python train.py --num_hidden_layers=13 --hidden_size=96 --num_attention_heads=3 --num_key_value_heads=3 --head_dim=32 --intermediate_size=384 --vocab_size=5239 --hidden_act="squared_relu" --norm="rmsnorm" --norm_place="pre" --norm_eps=1e-05 --positions="rope" --rope_theta=1020.0 --rope_fraction=0.5 --qk_norm=true --attn_scale=0.27 --bias="none" --tie_word_embeddings=false --parallel_block=false --extras=["local attention windows", "shifted keys", "gated attention", "capped logits"] --init="normal" --init_std_qkv=0.0489 --init_std_o=0.0 --init_std_up=0.0489 --init_std_down=0.0 --optimizer="cautious_adamw" --learning_rate=0.00295 --lr_mult_qkv=0.5 --beta1=0.95 --beta2=0.95 --lr_head=0.00753 --warmup_steps=464 --schedule="cos" --final_lr_fraction=0.03 --batch_tokens=[16384, 32768, 65536] --max_seq_len=1536 --doc_mask=true --train_tokens=132600000 --max_steps=3847 --dataset="wikipedia_en"
Each number is 128 + 32 x the weight over its row's rms, rounded and kept within 0 to 255. Layers, rows and columns count from 0. Numbers have three digits each. The size before them is the row's rms in percent of the matrix's.

# layer 4 attention query, 96x96, rms 0.0645, rows 0-95, columns 0-31
166:147091092112133152111138090189161169087109084084142105157158161087155113104132164072099071141059
125:131060130109133164083135096160152175109109087102132105163166127102144098105135175060107075120059
122:075118148098128089143077165088059093117156167144079157066114092165125141159107099191125171137192
098:067100171082148060110090148092100099132124158142074178026106108170133109175125143170136162108151
126:102035174054129059090043168091090123127152140136071122062109092186139101128132143138123143091158
137:129095136073173106109089093108153091075173184121078152073112061177138114145122107147151193082163
092:153130109163125051170146204108106190118138101144118110103154173174191108163110152169142133075059
087:117161121154124159113112113148094081132179107118121196159135084180143133079141118142177153119180
074:058063110114123064073124122120077181046090152160116137095080114126122128114126156149111127145105
121:066050175077125040117056131072074117117122147141093148078116094179175140146089132137104156111155
097:122238097212098142183167116128164118114107115115181092174119181100072151145137095123136099187099
116:163191070205090157179216096160173104124089099105184120176122190081106175129158101106163094181117
090:097069173080167078100048140104074119153139140132070146055116094202121146173142100140117194100172
107:100130166124102138148125119087097046162139188140060100103084102187110165158116113154134178180174
094:181160140157140147095131143101167158215053146144187083108141184140132122081137174122178140115108
082:110100155077140160161099104128099174170164082137179100129127117149082115159132104113204074071151
093:093161133130134146127137098126121101108145144098131150096141158078188097126128121147095110134140
098:126146134117108110054105000104132092086150144100177142116137116082140133169148078107141115112128
083:166123131113157155148148129124129080147078142137120127111092108114081133111126080086088206167158
106:110094100074166083118107117152111131093200090137182151138107132141139099114129147124109100055132
075:155102141086217125081084095151121144101134125082171151167116071122140137165172113100129111105118
085:169097134116164075129116158150149160112149109077150141114157176136176094161093126135134103080133
099:124162150175108117121144126152110190091121097151136102139060165150134135151142158114156107122088
098:153177138162114154068144132138127154097124166195147094151104111152086090149125167116169129171077
085:086112127132054160124112115114076187165138157156152084116146193109121152102112145215130121121132
087:110141134128116088114086115151107063147116087146133084165091148125048123137084161173146148117137
081:177059129145105141110123162095123117157101131148092128102186172121166139111172113129098137075167
083:108126176097178151071121111133133108193166104134137120121179063121143158122132124132110106118130
104:109136106170086095220177157091111114136081147149117083121104102147124116156161157137147126167149
084:168111120096097093141172080161138114160103196020102119151129106137099124108124068117109145127159
099:131075116100066087151148208157111158102083068123168156132120141144170133180147177111044122131132
088:141150112115162141129107143084143109130135151104148173091098184151076100130121128139129114175150
083:170097124096189142105145103142196156149134109153164086135135171083154102104091091104166110118139
113:102048159110138116081091077150181138079117125132119147148163159162154104095100138111151132126120
107:068065165102171080089110113118118085102130138118051185077099112162144101142083159162104152102154
137:079161166117128076146124108075104061121115181125080174103094108133132151134129111186049181149168
151:175172120157123158130200133177139143131086075133190108183143179067113105110113157080122072145098
156:095107150104155101115118124072149093115156189102094158081138103166096132126153100170126194115172
103:204142109155134139138087089178146175110130070116123123136170147152136149150164140112111122100047
095:154100097164126161106133120150182098179212146140160167092067108137160193143172181112075140102126
094:136102155150156200097121094196157137078138082147126163166115141115099104127128132108173053144081
098:114149099143167045138119139096124081089131154127052130114072114113129147119073116157116138158146
122:106174123134107078187119160064102071111139163151101134105073124132113146161141097179101149145183
127:155220109192087178192181108165125139145100097123175105182157132066114142108138093088181119178114
108:092061129082138148061074138102130135131219175132109131114144052125156132139120092096125147099126
097:158171132211070115171154109135099123093107113131138109160072139123119182128148173111097112207132
116:142103140104121085136122148102138073122149165147101115084101107148186173124171090193115206106140
103:141108101117153104115146127167147201167141134064118110152160147105108121143115138106136094104080
099:094111121123112075098156099118146108127080170126163095123135128116118132095125100160207162164190
072:077103092097141119099089094106134131152167095079130161110153141154124102065167049137196136123170
076:094175142147148199105067075120160111133148150157140158127140132114183132092128101122168150143108
098:137099178166117129087155121143122131152110128037124115142151121101090111165032131071102089126134
085:166186124108144164159132067171164071087133120125119103124090085102129104160088109131132169178095
095:112111116109094112149174134175160089112071096112119157095152168090146102121056186149151110092143
092:126068143132102121151122116111161149162213185164112129152129107155114159100183081147119186122128
091:111158127147087141109130131171118137111099122100097129142145108110090054184080170106102088205121
083:127140103105080117129170176150079105105140139130106140106090108122056142092102159144126138123123
089:124120118105135099038127073176141136135130078129136124146176140118164114135095141100173096134079
084:152132174164112172121110053092119146171109207137136070161153083137076139166130082127183134152103
100:094085110129138090119107153154115109126169102113160155129139211124118108107135180162120119103120
078:122121167149117092124170169184146148126105176165170112158112153050125145151175148131129145103135
089:105147175087134129128176206112089107195084093129144101114151095114141122144101146149148147127135
087:108142128086156064125110131118115154085101087120111132154152215124164113129106100114082111146161
087:130106154150168105072140083135131143180153107070140144165185130136115117102098128115132127102116
059:146136135099130131119107088146162138115078178083122143174168135124137099053126113145200144167150
063:173172127150147174193165130107127121142110142092110090127165150135177096155178165196130160136102
067:139097087143097176201136186113110141179134141192090129086122223160121140117164146133141129112120
087:127147143150122157133176077151177188128081130064130181132136134097131131160132175086114090145110
091:042054147064138084090033101080099123102170151144093113130124135195122125090086112185198154097132
089:129172130144106194219161157135090159137120160139065133077111126155149145147120155133126173110126
085:150152091165065160236179174130129119139118135137105134122099151114212184145167154130115101116080
108:070112087126123168176106156123136097155160098168113092101168147134152150102143119193118156108159
053:097144126131114117137110156107123174155066161158109099161078130174148124150177138123134103144108
069:133094091091185103076099080133146142086188112094107148142106094118151123144145164111092140166103
073:165144165152133144084140099164154135144114113047133130174113112067106124184147162100130099159129
089:126092139102172089070084093099162139064141101080116115153115055114131098122070118105197125122134
111:085157128141085178196149143130095116108101144157076145088135145170138144117161121170062182095146
122:123163146070128133073128058162120111067155100106167116177154132097088119086089118097118117175109
130:116177066162085150185192129148111115128137087118174113146130158084137151102162117071132122149095
102:134135143161139194132146102155173129170100143105178121187143109129109149088114114092037108166073
137:144031166046183068074074147033118142154158149143130129102109084193106150141124100170149151070112
112:164135117128168078089141154133074168117063136129127162150089148124145107140127171101073080131110
105:115144112161059156228187146152130100117109128182108155095110167110092116148153172158133122123190
086:130075190123140029080110150095117118121111101119179083157113153129134141098106126157132121162155
096:129133157135163160086130100130132192087087144137140172121052123132101073166100151139127109101137
093:120143107115097152177108092139112098065153161120111194110163128093183145183192075133119131160089
103:153151157110164117099122109151161134134102136086158186128173102143136157098113122116088131155102
086:117168162116093121112076145086110142117155143193065171080104107153118122191132162155152191135164
098:119069137087172029059099139078088142100122101138105125100134162165139080120104156140198091093139
102:120057146118173014042088151093105139109163157110164102121111128137164160080124099113135124109125
097:164115134119132040072098162103109074083153101069171116147152097126110116075146098081173101168104
119:170169124160124162118133093171147147196074125152124074159119168113140098153083137146130110117128
093:156156139149145127107154106178133155102083119154132136192112215095134074143092141138072078134118
098:169233112171090142166175145176136071177091110171173152151106153107120116153126126108128109154137
104:121055177071202056058059133102109136132158111128108141123145088171080164090108123157089159091118
083:170175094163112113134133155136181040115079109063126102165133134099155173139123073087097110207106